{"qk_norm": true, "attn_scale": 0.348, "beta1": 0.9, "weight_decay": 0.056}
Each number is 200 + 30 x the weight over its row's rms, rounded and kept within 0 to 999. Layers, rows and columns count from 0. The size before them is the row's rms in percent of the matrix's.

# layer 10 attention query, 64x64, rms 0.162, rows 52-63, columns 0-31
102,253,254,258,237,153,213,186,192,196,202,239,201,206,228,204,238,186,171,134,221,204,223,189,202,158,182,198,251,234,197,164,144
105,184,207,192,191,191,239,155,203,196,247,162,237,245,209,240,248,220,192,180,180,104,184,252,254,171,207,197,144,193,145,187,208
096,228,217,201,222,164,122,203,207,154,173,174,173,164,201,181,195,260,200,183,232,236,169,195,233,189,148,155,233,253,166,241,225
108,238,242,185,210,203,199,212,152,169,205,170,165,170,178,145,243,196,219,216,204,227,149,190,192,183,237,215,209,213,136,161,173
091,197,187,190,141,211,189,233,191,229,240,200,223,180,201,237,236,198,218,249,161,212,150,174,247,204,251,219,265,194,156,170,236
100,195,171,170,172,221,132,265,134,212,199,188,184,202,206,164,146,189,177,231,174,161,233,169,240,185,189,213,194,248,163,224,249
082,176,188,243,196,182,213,182,165,188,172,249,226,243,241,251,204,199,148,291,202,167,228,210,175,173,215,209,202,175,231,195,158
090,242,244,143,184,227,179,211,264,214,229,164,235,204,255,182,172,174,172,204,220,190,231,229,239,194,177,186,187,200,250,205,210
102,229,222,185,189,165,197,201,194,196,198,183,196,193,163,200,175,151,210,275,237,183,116,187,217,161,215,182,246,221,232,221,153
105,151,254,240,172,175,265,235,278,241,216,207,216,223,203,206,161,174,242,169,210,212,162,179,232,186,200,256,193,189,203,229,201
100,197,196,213,181,142,252,232,219,152,185,230,222,190,212,169,173,239,231,155,251,192,148,206,161,154,201,156,235,228,196,238,197
089,264,167,195,192,187,206,166,237,204,163,212,233,149,233,170,227,202,165,228,200,265,195,229,213,183,203,129,168,209,207,235,231
# layer 10 attention key, 64x64, rms 0.163, rows 52-63, columns 0-31
101,192,223,234,220,227,189,160,219,160,285,237,192,236,236,175,183,209,168,188,176,212,216,176,206,186,165,244,195,247,228,144,196
098,162,170,197,224,148,231,191,205,233,222,175,157,227,185,213,177,199,155,180,199,133,177,202,199,172,173,209,169,163,213,205,199
095,188,206,216,183,232,131,199,232,190,192,192,197,211,239,156,238,266,219,207,213,197,166,170,186,216,148,191,232,258,182,204,220
114,189,229,220,249,175,182,193,166,260,227,199,138,231,218,173,168,212,207,200,150,230,196,242,212,161,238,204,196,251,181,177,166
089,178,220,183,184,195,227,241,197,157,243,198,151,205,178,215,190,205,192,205,192,201,240,225,213,240,217,186,199,204,206,178,188
092,151,231,222,192,204,160,244,165,157,205,241,148,144,202,222,171,170,137,216,206,193,219,244,181,193,252,246,194,242,158,213,227
083,198,179,245,132,196,221,207,214,227,159,192,195,144,224,221,203,142,177,204,217,152,186,169,191,245,175,181,194,185,211,146,247
099,228,234,167,169,180,192,196,184,161,218,154,238,217,189,171,172,201,176,224,172,227,230,160,214,159,211,205,196,159,229,193,181
098,255,218,233,191,232,230,187,204,170,164,160,192,234,168,165,216,219,225,196,212,189,175,168,230,132,217,253,222,245,177,175,212
105,192,192,210,187,196,225,169,219,191,224,242,256,185,175,149,195,179,247,203,205,143,197,218,189,205,214,209,177,143,220,231,159
100,212,177,202,208,213,221,195,238,247,211,245,226,214,227,129,150,244,238,198,226,166,193,207,177,128,241,169,176,244,206,182,189
099,230,173,211,143,191,209,192,216,193,206,140,264,199,232,162,228,190,145,234,187,247,241,181,198,183,233,127,188,274,225,231,227
# layer 10 attention value, 64x64, rms 0.154, rows 32-63, columns 0-31
097,121,220,219,199,248,177,251,152,217,155,224,195,172,248,167,210,217,163,199,201,211,152,199,194,202,204,210,148,165,273,229,153
104,195,212,188,195,108,228,219,248,159,217,206,224,154,189,189,225,174,201,227,151,210,193,220,162,181,233,187,252,231,249,184,220
098,200,183,268,174,200,181,179,175,198,210,220,211,217,201,194,218,212,167,192,202,217,161,171,217,202,258,157,226,189,229,221,224
107,167,148,194,246,241,200,187,209,209,207,211,191,255,178,190,205,203,209,205,144,177,185,237,201,179,245,228,192,174,208,165,225
092,217,164,227,209,220,237,189,197,243,224,166,176,183,170,178,147,180,201,221,185,217,202,255,251,217,160,216,225,244,215,127,237
106,205,267,186,208,266,163,234,217,199,210,230,189,206,178,164,218,192,180,156,203,193,233,168,226,217,244,172,203,211,224,189,221
099,257,216,221,174,212,197,192,177,164,200,181,224,252,207,180,186,261,203,198,175,137,258,150,222,225,208,224,200,208,199,205,192
091,244,183,211,194,166,206,188,152,174,170,213,165,201,198,186,220,154,235,239,253,161,237,271,151,204,173,223,204,209,182,228,184
099,191,254,184,187,227,200,182,127,183,152,239,198,226,234,154,227,209,171,200,184,158,218,230,266,191,216,172,210,176,213,182,166
097,211,256,263,225,203,164,253,189,209,163,205,216,161,190,183,166,214,251,199,239,203,184,235,215,161,246,237,175,189,227,223,182
091,198,232,176,182,215,224,234,188,217,140,206,168,193,164,152,138,190,169,219,195,201,245,171,179,198,166,231,151,184,178,210,198
104,189,209,268,213,211,203,230,230,195,216,199,221,181,222,195,230,248,225,147,248,198,229,192,216,209,255,206,255,201,233,211,166
113,230,139,172,175,210,241,142,221,157,198,201,205,235,188,160,199,256,192,192,177,227,259,136,163,180,221,194,173,211,165,185,212
086,129,145,212,183,203,157,167,249,174,191,211,193,163,250,222,156,207,241,182,134,181,219,171,181,185,216,215,159,170,237,203,218
102,141,138,195,199,170,204,253,143,185,204,159,205,230,180,129,179,181,190,164,158,221,188,199,181,213,196,189,223,150,196,214,182
088,171,192,212,139,212,190,196,199,174,200,161,215,216,196,199,215,229,192,207,199,198,237,204,272,227,219,197,107,211,174,188,162
099,249,204,236,222,173,159,196,185,204,200,186,201,181,194,187,195,211,226,201,145,193,191,198,202,229,254,248,279,189,264,204,263
091,245,213,185,183,224,237,170,192,170,174,219,184,170,155,206,220,225,175,202,217,198,183,191,206,205,153,207,277,192,158,253,224
092,238,189,235,223,214,175,201,201,156,226,171,169,152,196,166,144,199,147,198,161,175,204,184,173,193,210,165,167,143,185,190,167
101,196,192,206,200,177,157,231,205,181,243,147,166,214,217,151,199,163,204,184,203,253,200,146,140,201,219,234,177,185,228,193,199
096,177,244,195,244,167,165,262,174,170,219,167,180,202,212,212,197,238,229,234,199,202,228,201,194,194,169,207,153,193,251,222,211
102,221,135,218,221,234,230,223,200,205,224,176,226,196,186,187,161,174,180,203,241,197,203,200,163,209,190,169,198,229,220,225,219
093,186,160,206,186,145,244,202,156,148,227,181,162,185,209,183,201,187,179,174,198,155,205,177,249,218,166,198,207,233,165,170,163
101,222,210,132,252,164,223,217,257,161,163,258,177,177,225,207,201,190,181,173,174,227,230,173,246,220,213,172,199,187,222,238,206
092,275,191,137,235,231,221,187,218,204,227,210,178,277,169,220,220,222,153,165,161,214,182,231,151,211,193,225,205,169,229,241,183
096,143,162,131,166,184,207,161,247,179,226,238,220,174,168,206,227,206,155,247,234,217,143,176,228,211,206,231,182,176,188,223,168
095,178,240,185,214,244,219,188,199,162,152,188,166,181,167,187,174,224,149,245,195,189,152,211,141,194,176,195,178,180,209,168,188
089,200,231,203,218,170,142,127,190,226,183,187,186,192,170,186,171,184,218,238,153,187,219,200,175,153,170,209,230,226,212,208,203
104,165,127,214,216,179,191,185,266,239,205,204,169,244,161,193,138,230,165,226,220,216,242,201,239,211,214,197,195,197,167,244,202
092,208,243,210,223,133,219,201,242,249,171,215,219,184,263,226,199,121,214,173,201,178,214,230,191,221,180,176,185,252,221,170,177
108,268,222,216,207,229,207,166,185,190,153,205,184,166,175,189,215,182,241,192,242,132,214,250,218,205,209,169,149,218,160,229,231
107,211,186,153,165,187,185,199,165,173,195,203,194,217,211,207,228,202,221,203,188,175,211,193,195,204,245,180,263,217,213,235,177
# layer 10 attention output (transposed), 64x64, rms 0.146, rows 32-63, columns 0-31
089,172,184,178,176,175,192,161,207,160,202,179,205,193,155,162,179,163,229,200,203,190,149,198,226,156,233,220,191,197,234,192,182
108,235,199,186,213,200,214,190,193,223,191,197,233,179,208,176,216,192,169,154,202,249,214,194,189,235,136,194,220,243,239,213,190
093,170,161,227,222,145,210,214,190,250,186,194,192,227,207,202,247,185,156,145,189,156,187,218,244,177,218,244,232,232,204,225,285
106,185,200,157,174,166,175,205,197,204,212,230,198,151,102,203,185,194,181,145,210,183,173,198,196,288,193,171,226,167,232,159,215
094,201,227,218,215,139,171,191,200,189,222,184,173,221,246,169,212,219,196,195,220,177,244,176,172,230,143,216,198,186,233,189,171
106,182,212,238,182,221,177,262,169,190,165,254,222,207,193,190,208,160,202,229,198,190,141,203,245,181,202,150,201,187,160,172,165
102,182,168,231,237,249,154,163,234,191,200,214,207,189,172,156,256,183,200,168,219,170,207,219,236,167,225,211,155,240,193,172,186
088,251,156,187,176,221,155,189,227,142,199,225,206,209,195,218,227,191,183,184,172,263,234,139,167,155,241,195,187,139,193,211,263
094,167,158,229,259,204,187,201,173,182,186,202,275,231,202,198,180,166,283,201,213,209,201,145,191,113,216,159,196,171,201,183,177
094,199,156,200,144,254,212,185,210,104,196,211,225,160,185,181,195,175,199,215,182,233,180,216,182,179,236,196,195,259,203,169,203
090,224,143,171,189,146,181,180,255,216,148,138,190,195,180,178,187,153,150,218,263,231,196,194,168,217,161,187,172,139,200,224,199
098,211,162,207,187,187,181,234,146,182,192,233,200,219,191,182,236,208,267,161,194,181,187,168,217,210,187,203,169,248,198,178,174
113,169,208,183,208,230,181,244,217,249,198,198,151,210,188,200,205,232,165,220,197,180,200,239,180,212,206,230,207,245,144,174,202
080,196,186,201,204,236,212,235,198,148,161,164,141,196,157,171,183,226,228,118,233,236,220,248,236,234,210,198,167,183,218,229,188
099,203,176,210,170,173,205,200,169,216,236,193,222,201,129,231,204,197,119,187,219,190,179,218,177,212,212,142,218,196,200,208,191
089,212,166,200,235,235,205,202,187,225,188,161,169,218,176,201,191,145,238,152,204,125,184,251,169,183,210,187,225,144,204,154,248
101,232,136,222,179,151,189,206,219,219,178,174,166,162,193,211,220,230,198,189,214,231,189,201,205,161,207,230,224,252,283,234,184
097,180,206,169,219,147,211,237,204,242,156,237,197,162,230,225,203,177,214,243,188,186,232,194,181,152,174,237,191,178,170,223,258
100,254,197,234,156,216,206,178,207,209,162,205,200,177,231,202,177,182,212,208,179,142,202,198,164,222,221,225,174,177,172,219,188
102,179,218,192,140,238,206,184,154,226,193,181,175,193,219,227,209,192,173,219,173,252,222,213,220,213,250,224,174,141,183,180,162
095,209,192,197,179,225,206,189,151,216,252,171,203,204,147,194,250,190,197,242,257,220,221,175,166,167,178,214,161,197,230,216,158
107,182,212,181,179,171,222,246,187,240,223,182,191,222,175,184,178,239,163,212,128,182,186,189,227,178,185,169,227,215,210,121,250
087,200,237,201,230,263,263,189,190,209,179,255,234,214,204,199,217,192,199,259,172,171,213,143,163,221,199,184,187,215,186,164,200
105,199,204,170,239,157,171,194,210,201,193,236,168,199,182,173,204,204,230,233,191,221,183,248,210,137,211,173,202,142,189,204,141
084,201,215,181,185,152,147,139,153,239,224,210,212,184,203,211,184,207,195,212,197,214,219,229,168,204,221,199,216,143,227,206,159
088,169,239,204,201,212,198,168,239,216,166,234,214,208,229,214,166,198,237,159,198,250,186,209,192,188,217,228,230,168,208,140,203
097,194,187,146,158,179,229,224,225,212,206,201,233,150,170,143,197,204,152,193,167,217,138,185,158,151,190,212,179,193,185,183,229
095,221,191,216,183,253,182,257,256,179,233,232,234,241,217,220,162,251,137,199,204,229,216,179,200,205,204,250,196,179,136,234,163
104,197,233,240,182,187,166,176,209,207,210,197,189,203,244,185,165,194,154,250,196,203,198,149,202,260,167,234,210,175,222,217,236
095,268,209,166,244,193,193,181,187,205,232,157,191,225,227,210,190,190,210,163,205,233,177,202,227,240,138,136,225,196,198,208,168
091,204,184,177,242,220,176,196,243,165,224,147,212,154,168,198,243,222,192,248,162,166,196,169,170,179,168,204,225,178,173,196,185
106,183,249,223,216,203,183,208,177,263,196,219,194,159,213,226,193,211,198,195,201,190,203,236,193,187,184,183,227,222,200,223,176
# layer 10 MLP up, 384x64, rms 0.198, rows 0-62, columns 0-31
083,214,251,171,216,151,183,217,213,187,246,223,209,278,157,215,153,220,235,192,210,229,194,199,156,175,176,224,176,215,214,252,221
098,168,214,171,181,187,188,248,192,227,225,208,201,228,175,164,157,159,178,200,241,223,216,204,171,191,176,215,212,240,216,176,172
101,279,192,233,215,270,170,228,160,234,201,201,235,181,168,213,200,190,206,243,185,164,167,183,224,194,165,169,197,180,174,184,179
113,167,253,178,217,202,241,193,162,216,177,190,248,212,190,155,226,196,127,254,184,215,170,220,162,228,190,233,167,247,160,177,142
103,259,160,181,173,166,175,237,228,171,209,213,199,210,216,193,214,163,187,216,134,195,168,206,210,184,192,213,198,183,244,187,222
096,220,238,115,209,208,206,207,199,201,192,242,194,213,209,171,156,186,239,235,188,242,261,208,223,178,219,204,184,196,192,256,227
104,227,265,196,208,214,151,245,195,152,224,187,233,237,261,136,195,171,197,252,203,197,190,200,184,198,182,187,201,186,229,217,201
119,216,194,168,231,212,198,191,134,182,155,204,209,191,174,226,260,209,155,227,257,197,179,206,192,221,250,208,173,196,192,170,167
090,180,172,131,220,181,154,183,210,171,178,235,230,193,174,169,172,204,212,159,183,183,169,208,209,219,200,220,201,208,236,282,189
089,235,213,232,201,233,190,262,177,195,180,205,216,219,178,186,143,231,217,217,233,210,234,148,221,226,180,242,242,168,167,195,217
096,258,186,239,243,257,165,215,149,170,177,192,211,154,213,204,194,235,216,230,233,202,180,190,180,219,171,226,244,196,184,211,189
099,138,217,187,195,188,219,240,216,206,204,242,198,242,160,199,215,170,218,158,169,224,246,189,208,236,185,197,217,175,179,204,208
089,217,200,261,243,214,216,206,151,223,245,163,221,203,186,191,197,143,164,201,262,221,183,175,228,173,168,203,151,193,196,169,200
097,197,251,159,198,234,206,186,187,210,214,188,213,203,196,246,210,182,195,207,178,238,227,207,158,279,175,211,216,179,227,189,206
087,184,240,194,174,141,195,182,224,173,178,237,204,171,181,135,230,197,201,205,212,237,191,234,199,255,159,203,178,206,179,175,199
103,146,188,204,230,177,225,235,105,192,228,176,213,209,200,194,196,171,227,205,225,173,205,193,247,199,176,180,236,259,194,177,130
118,207,214,146,201,201,190,253,156,210,136,224,212,203,195,195,153,182,160,226,210,221,148,211,175,252,266,190,174,263,191,240,195
122,232,231,196,236,212,202,227,234,177,197,242,227,266,189,190,169,186,222,152,161,208,166,239,198,203,177,200,228,226,199,228,215
102,216,208,166,226,209,185,235,156,211,201,208,217,248,193,190,136,235,178,177,178,208,167,219,222,222,178,167,247,191,206,212,175
099,185,180,218,187,191,200,184,230,182,142,207,235,227,166,196,183,232,250,196,195,195,256,218,183,208,240,195,186,206,225,244,190
072,209,209,193,228,243,227,183,223,132,190,254,167,159,208,191,208,189,205,240,189,219,223,217,228,162,198,217,188,165,252,237,185
090,198,263,195,239,199,122,195,249,162,185,152,222,202,195,222,185,190,249,256,200,179,186,198,181,197,220,214,209,211,235,240,247
083,165,218,180,265,206,139,194,133,214,182,233,208,146,157,216,219,211,223,230,201,190,161,205,178,208,241,218,175,221,222,200,160
122,257,183,273,207,191,205,199,186,196,170,208,188,178,156,159,187,196,159,224,272,231,185,183,216,233,204,243,153,205,196,162,197
106,172,226,236,209,205,204,259,148,137,198,215,210,206,191,206,160,199,195,199,216,140,152,214,253,184,188,184,193,248,192,171,147
130,202,201,221,210,204,148,181,215,219,157,207,238,176,158,173,194,178,135,236,234,183,194,248,236,225,198,215,193,183,185,250,189
117,225,182,232,217,150,207,216,248,176,217,225,214,255,215,198,184,204,166,215,229,233,241,182,195,216,166,238,203,166,168,146,238
081,177,160,189,215,203,225,154,190,205,225,277,210,223,203,242,206,232,142,177,179,193,188,224,192,210,190,217,141,203,202,206,173
098,217,169,196,170,192,171,220,230,215,145,198,224,211,207,215,204,191,203,187,225,210,178,282,231,175,192,198,188,217,178,255,221
111,201,207,192,224,181,171,226,250,211,212,207,221,221,211,216,161,166,180,270,191,186,186,278,149,247,222,188,187,214,205,132,219
079,193,160,214,274,197,155,220,215,159,198,241,181,211,194,231,190,175,139,141,182,262,247,177,152,196,162,215,221,209,222,218,182
115,219,205,129,204,205,169,207,234,187,204,219,230,224,219,165,158,205,187,235,201,217,213,192,190,235,191,203,160,194,208,173,187
095,215,193,144,201,237,239,225,205,208,146,238,217,236,162,143,190,250,169,176,275,217,185,208,210,226,205,213,230,155,218,250,254
080,192,241,200,139,238,170,182,213,202,226,188,202,207,145,219,113,189,234,158,231,257,173,213,267,209,265,195,165,185,194,190,184
103,195,219,167,224,165,222,232,198,257,208,224,219,242,213,184,215,136,173,160,161,207,151,137,211,181,216,185,146,241,182,226,150
100,198,167,152,222,236,193,237,215,171,174,217,207,236,218,213,155,158,152,144,250,189,217,188,180,209,179,225,211,177,158,201,202
106,234,202,178,220,261,218,269,179,189,179,147,226,231,195,145,174,215,163,196,216,192,149,199,262,172,175,236,199,200,238,162,200
132,264,169,200,219,239,179,242,181,133,184,212,194,207,198,199,153,197,202,236,225,206,140,198,179,250,207,199,165,223,181,201,172
068,219,164,245,185,223,152,178,176,218,179,201,189,222,181,204,230,158,200,168,212,143,235,183,272,163,205,202,256,195,228,174,202
105,140,193,118,230,209,200,207,203,174,209,198,212,192,154,222,187,155,173,216,164,167,238,174,202,225,185,248,198,221,188,176,194
091,224,195,209,185,198,228,202,240,176,166,175,230,217,178,185,197,221,240,196,105,215,220,196,202,208,170,239,214,210,198,233,182
109,163,212,148,236,217,177,268,228,151,184,218,198,198,158,192,203,162,162,190,185,194,193,157,223,259,204,201,228,238,171,242,191
085,155,166,131,151,212,193,211,236,178,186,219,209,188,200,178,131,153,212,237,171,212,202,217,200,191,194,208,201,201,199,204,221
086,208,205,236,188,195,147,223,154,174,260,233,184,175,225,155,224,197,217,193,205,182,149,199,197,223,205,199,185,209,132,241,159
097,160,150,237,221,211,199,184,192,219,255,227,205,181,143,214,199,184,215,154,190,191,250,243,230,184,163,224,231,208,185,195,173
125,262,215,167,243,214,169,229,167,223,184,221,193,173,150,194,166,161,162,200,242,200,213,215,163,259,254,235,198,209,203,192,222
103,190,206,159,172,161,171,175,229,190,234,218,216,173,169,186,168,203,218,173,184,199,256,205,225,212,214,217,183,219,205,186,185
079,202,239,240,182,216,176,163,159,201,228,261,201,223,206,222,193,156,220,196,218,224,160,114,218,217,204,183,176,155,235,235,160
127,229,185,205,235,223,179,206,98,216,238,240,220,239,210,207,161,154,162,175,188,197,208,224,191,216,141,237,165,230,184,212,164
113,252,214,204,172,237,196,199,159,172,144,216,193,232,170,207,232,210,151,235,192,198,178,205,138,180,191,238,234,208,182,265,191
087,218,205,197,181,269,228,169,233,187,172,187,213,195,212,189,175,197,201,234,196,177,179,150,237,221,164,222,220,212,170,182,190
111,206,169,127,221,217,174,269,137,205,219,211,211,184,217,173,151,192,165,211,208,209,213,221,204,248,199,251,115,184,190,205,194
095,179,168,210,206,154,166,207,204,189,202,183,201,195,156,181,183,197,205,247,194,251,149,235,172,203,189,193,289,203,183,181,164
089,189,237,117,190,249,176,172,198,193,228,189,183,218,152,168,195,152,184,200,174,175,177,208,201,250,201,253,154,198,171,180,194
103,214,238,253,245,196,209,212,217,217,174,174,200,202,210,166,218,203,162,201,209,256,184,156,190,243,291,214,161,197,160,211,192
087,231,163,234,231,230,164,238,175,138,164,215,197,184,135,177,148,176,147,239,229,215,238,237,194,223,215,209,189,240,219,197,231
099,260,248,208,228,209,163,201,183,165,144,213,223,136,228,167,214,211,219,222,192,218,148,178,192,222,203,208,196,199,218,170,161
096,295,243,246,235,182,141,248,219,218,226,199,206,187,219,187,195,122,265,244,188,204,205,187,225,201,201,187,177,196,201,198,197
076,235,128,198,186,223,196,203,199,208,233,209,206,201,207,228,188,213,203,163,233,233,148,253,173,181,188,223,211,204,208,246,166
120,238,226,156,217,200,161,151,140,179,211,261,245,252,211,190,153,142,173,162,168,170,212,205,195,201,185,223,133,193,209,223,216
095,172,181,194,183,189,196,226,181,216,202,205,185,238,151,217,195,177,126,172,215,251,208,249,142,187,233,194,162,221,187,260,209
089,228,210,158,203,236,203,172,208,198,188,221,209,216,229,189,238,208,176,283,162,152,203,184,251,167,226,244,212,222,162,172,155
091,214,207,196,274,201,194,213,180,205,238,239,207,216,160,227,190,184,212,185,165,179,213,198,233,239,231,247,141,176,222,184,219
# layer 10 MLP down (transposed), 384x64, rms 0.166, rows 0-62, columns 0-31
087,186,210,235,207,160,188,217,192,202,153,193,242,260,182,231,199,184,177,201,250,194,198,243,150,232,262,242,180,151,219,173,241
095,189,168,169,187,206,243,134,206,199,215,206,180,224,212,172,219,191,206,213,146,159,230,177,189,226,170,232,193,202,185,159,216
091,208,192,178,197,194,168,159,172,229,219,195,258,179,171,166,214,171,238,191,227,159,222,181,191,223,185,180,142,127,199,259,209
127,213,203,216,219,218,179,156,207,188,157,212,198,181,248,201,128,212,125,209,189,191,164,204,217,177,203,222,202,222,191,169,105
101,182,221,152,234,195,195,233,218,255,195,185,202,244,188,239,200,187,243,185,209,188,210,214,205,209,156,210,214,206,235,281,222
095,216,169,210,195,196,256,202,188,202,169,180,196,174,210,187,222,149,197,184,215,146,218,144,149,181,139,219,174,174,191,200,172
107,250,229,206,192,178,154,238,219,208,213,166,228,222,217,176,248,193,215,228,187,186,194,186,200,225,184,260,188,220,215,232,209
112,190,134,251,192,204,174,227,199,174,189,233,240,158,185,250,229,197,128,189,163,182,199,236,175,191,246,212,246,135,163,186,196
098,175,205,237,185,176,200,256,178,198,228,235,171,126,194,160,168,214,176,177,207,241,161,209,140,224,183,209,216,188,198,198,212
089,233,168,167,257,182,169,186,215,269,152,180,238,199,190,200,192,188,171,168,203,199,184,183,208,177,165,192,214,200,189,167,186
096,193,192,199,222,208,172,151,201,232,276,120,180,199,205,188,167,221,218,172,178,209,199,203,224,224,229,196,139,186,260,165,206
095,203,184,229,173,179,214,211,208,166,211,238,163,173,197,214,202,211,210,159,194,235,232,235,147,225,188,200,233,190,183,198,212
091,144,144,202,237,228,249,214,173,171,203,258,271,202,190,189,226,243,196,157,221,198,236,228,168,240,195,182,186,254,209,157,218
096,180,210,211,178,188,194,208,248,237,200,191,201,190,263,195,148,172,221,162,121,193,215,238,174,221,206,218,165,186,213,193,138
085,193,220,174,251,184,201,175,184,231,188,211,188,187,185,264,182,218,264,184,178,178,229,194,244,129,236,133,180,191,210,197,175
101,210,128,235,224,160,255,211,212,217,213,191,219,233,249,210,181,176,237,189,169,183,209,184,274,160,218,213,158,226,248,277,194
116,230,218,186,168,160,183,206,232,184,263,196,221,244,252,212,146,148,239,231,145,233,175,215,201,210,189,211,186,191,216,175,196
123,181,213,180,150,178,176,180,173,224,220,170,215,184,199,237,246,208,212,208,234,185,270,161,207,151,180,210,154,186,211,250,240
090,203,172,211,230,206,218,254,165,203,222,182,241,188,231,196,155,229,209,148,180,272,192,185,178,246,192,255,226,165,225,262,221
106,200,182,178,195,225,211,177,236,211,186,199,165,202,217,194,206,198,234,192,146,230,187,171,176,251,191,207,217,180,247,210,216
086,222,227,218,164,185,215,175,223,194,146,165,133,197,205,183,261,210,187,210,195,245,212,138,184,212,180,168,157,194,196,189,214
093,154,215,251,253,199,170,212,209,210,202,237,235,149,237,244,230,209,167,212,194,133,227,167,173,165,231,220,170,225,220,259,173
078,231,220,144,187,185,224,178,223,206,186,182,224,152,181,212,173,250,174,217,161,239,210,171,212,253,158,190,200,190,226,210,255
120,214,252,211,199,226,268,196,228,215,230,166,203,166,177,202,158,225,184,214,204,206,202,202,166,165,192,211,163,215,227,197,178
105,188,142,171,171,210,191,182,171,157,204,164,197,171,162,212,226,202,210,155,204,214,218,172,208,227,189,176,217,208,194,238,179
126,181,220,217,194,214,146,211,198,175,194,245,157,153,219,174,225,184,200,215,193,232,163,212,191,203,228,235,166,184,126,164,206
109,248,218,194,204,145,204,172,215,224,185,243,188,240,175,196,205,233,214,180,229,234,227,136,208,168,192,176,215,190,182,140,153
085,229,205,177,146,186,201,241,185,237,154,162,207,232,234,181,211,198,233,216,202,253,175,163,232,191,259,163,230,178,212,214,233
096,184,237,199,181,152,200,207,198,188,202,141,184,229,224,163,226,169,218,196,192,236,193,211,212,215,234,248,202,221,203,219,198
110,230,215,237,242,200,223,175,195,244,208,258,208,212,203,241,215,190,125,205,204,219,208,276,155,218,210,176,217,235,212,185,199
077,218,159,210,135,181,257,230,213,183,169,173,179,191,210,156,199,207,221,209,208,256,187,186,218,223,219,231,260,196,208,251,232
108,233,246,189,223,173,163,208,227,181,162,200,230,173,209,276,258,252,179,189,153,221,235,164,207,189,170,174,207,217,170,197,113
100,181,224,229,214,173,270,221,174,176,198,241,195,194,167,210,197,232,186,176,211,215,206,149,151,210,253,224,188,154,233,214,176
086,188,173,191,190,179,207,148,218,210,248,255,165,215,205,229,212,185,203,136,174,209,195,165,227,206,195,175,184,185,184,230,182
105,246,161,164,202,205,153,234,213,168,230,113,186,251,198,238,194,269,197,181,221,190,220,198,215,145,190,203,238,169,217,212,223
098,197,228,141,212,144,207,183,265,170,210,210,214,248,199,207,224,202,271,227,216,178,196,191,211,231,219,227,178,222,218,252,161
102,194,147,174,227,205,272,144,184,215,228,184,211,187,192,224,245,251,184,191,173,209,203,167,247,204,183,218,191,165,281,168,151
111,245,198,251,201,233,191,250,185,165,188,178,177,143,181,202,237,198,164,182,197,201,154,180,197,170,251,210,200,182,197,162,233
077,165,201,205,199,201,224,156,195,239,220,187,227,132,232,182,231,226,191,219,196,150,249,214,171,242,159,202,163,156,217,221,189
107,145,135,180,245,168,203,196,216,242,202,201,188,175,267,224,204,181,232,206,226,234,214,204,175,233,153,202,195,218,241,167,171
084,208,174,181,222,161,179,194,234,212,198,134,224,209,211,178,254,189,160,194,168,175,206,189,154,166,193,224,269,200,239,201,210
106,224,168,209,251,180,204,198,177,219,234,200,237,194,192,159,190,205,241,221,212,205,194,203,238,201,163,162,196,264,179,163,139
089,172,185,203,173,180,237,160,237,226,256,152,225,203,214,202,164,169,214,179,192,239,217,196,129,220,151,203,173,193,244,205,180
085,182,213,171,201,222,193,206,212,189,198,223,133,201,227,235,187,234,253,160,162,181,227,172,221,214,206,196,209,188,168,211,162
097,197,216,222,150,181,215,200,240,215,218,181,189,235,169,168,179,204,231,230,212,192,229,135,162,196,155,194,234,124,204,184,200
141,249,227,203,185,215,175,235,221,231,172,200,254,199,229,212,183,219,210,201,219,182,238,169,198,207,220,239,243,184,200,237,195
104,212,159,189,166,179,180,177,191,176,228,221,165,166,215,214,296,248,199,176,215,190,216,178,202,166,216,165,195,193,183,176,233
082,233,201,189,209,152,166,151,191,134,193,185,239,211,190,217,143,207,227,213,216,207,187,147,173,200,202,187,184,135,225,243,231
121,209,177,222,216,173,117,224,177,253,239,214,184,224,228,214,180,212,184,197,205,182,161,157,190,163,203,139,162,213,245,215,199
106,193,203,224,223,212,160,206,186,148,150,261,206,221,214,186,263,235,180,218,191,192,188,202,209,213,244,175,195,149,185,165,183
091,177,190,209,167,178,213,220,248,220,169,181,142,178,229,199,240,181,278,143,164,183,204,210,190,187,195,194,180,166,198,206,234
117,269,182,205,196,203,212,198,222,225,204,216,271,175,227,187,173,198,195,183,227,188,186,145,176,187,205,191,160,197,109,223,201
088,179,173,224,239,214,187,215,230,179,195,185,181,173,142,212,173,153,224,156,225,181,235,242,220,293,173,212,193,153,205,241,183
094,238,210,157,182,263,179,183,216,196,219,198,124,190,230,206,148,212,171,151,175,201,219,161,146,216,190,134,167,210,201,251,208
107,246,242,215,211,191,216,174,220,220,176,158,178,175,211,199,219,226,249,178,233,214,175,241,144,218,309,210,156,200,212,195,247
091,174,182,145,230,205,220,189,200,178,176,204,136,168,208,217,246,196,207,221,220,238,201,133,262,166,184,153,151,165,219,232,207
096,242,208,197,241,220,204,208,181,168,207,178,122,228,262,230,194,172,205,208,224,238,200,231,206,197,216,263,188,225,186,196,181
097,212,241,246,246,242,189,243,204,207,221,197,227,260,214,175,194,164,215,205,164,230,186,162,221,192,262,202,189,245,211,240,189
077,187,193,205,196,127,191,239,226,185,172,143,215,160,251,255,233,176,207,172,215,202,238,217,182,230,202,186,186,227,189,185,247
130,233,159,234,214,158,211,167,190,218,211,217,230,202,161,211,183,174,211,207,172,219,160,276,174,226,158,231,181,167,216,174,226
099,190,186,187,224,213,226,209,178,179,178,226,194,272,168,212,235,204,223,209,216,206,212,148,212,243,189,217,207,151,252,242,204
091,182,188,208,124,155,236,170,203,246,170,186,224,237,222,205,169,196,236,229,200,251,201,176,197,220,227,231,178,180,203,229,200
094,221,166,192,183,180,185,212,228,246,263,218,158,230,200,255,175,239,163,142,251,225,256,195,216,186,204,185,193,190,203,218,196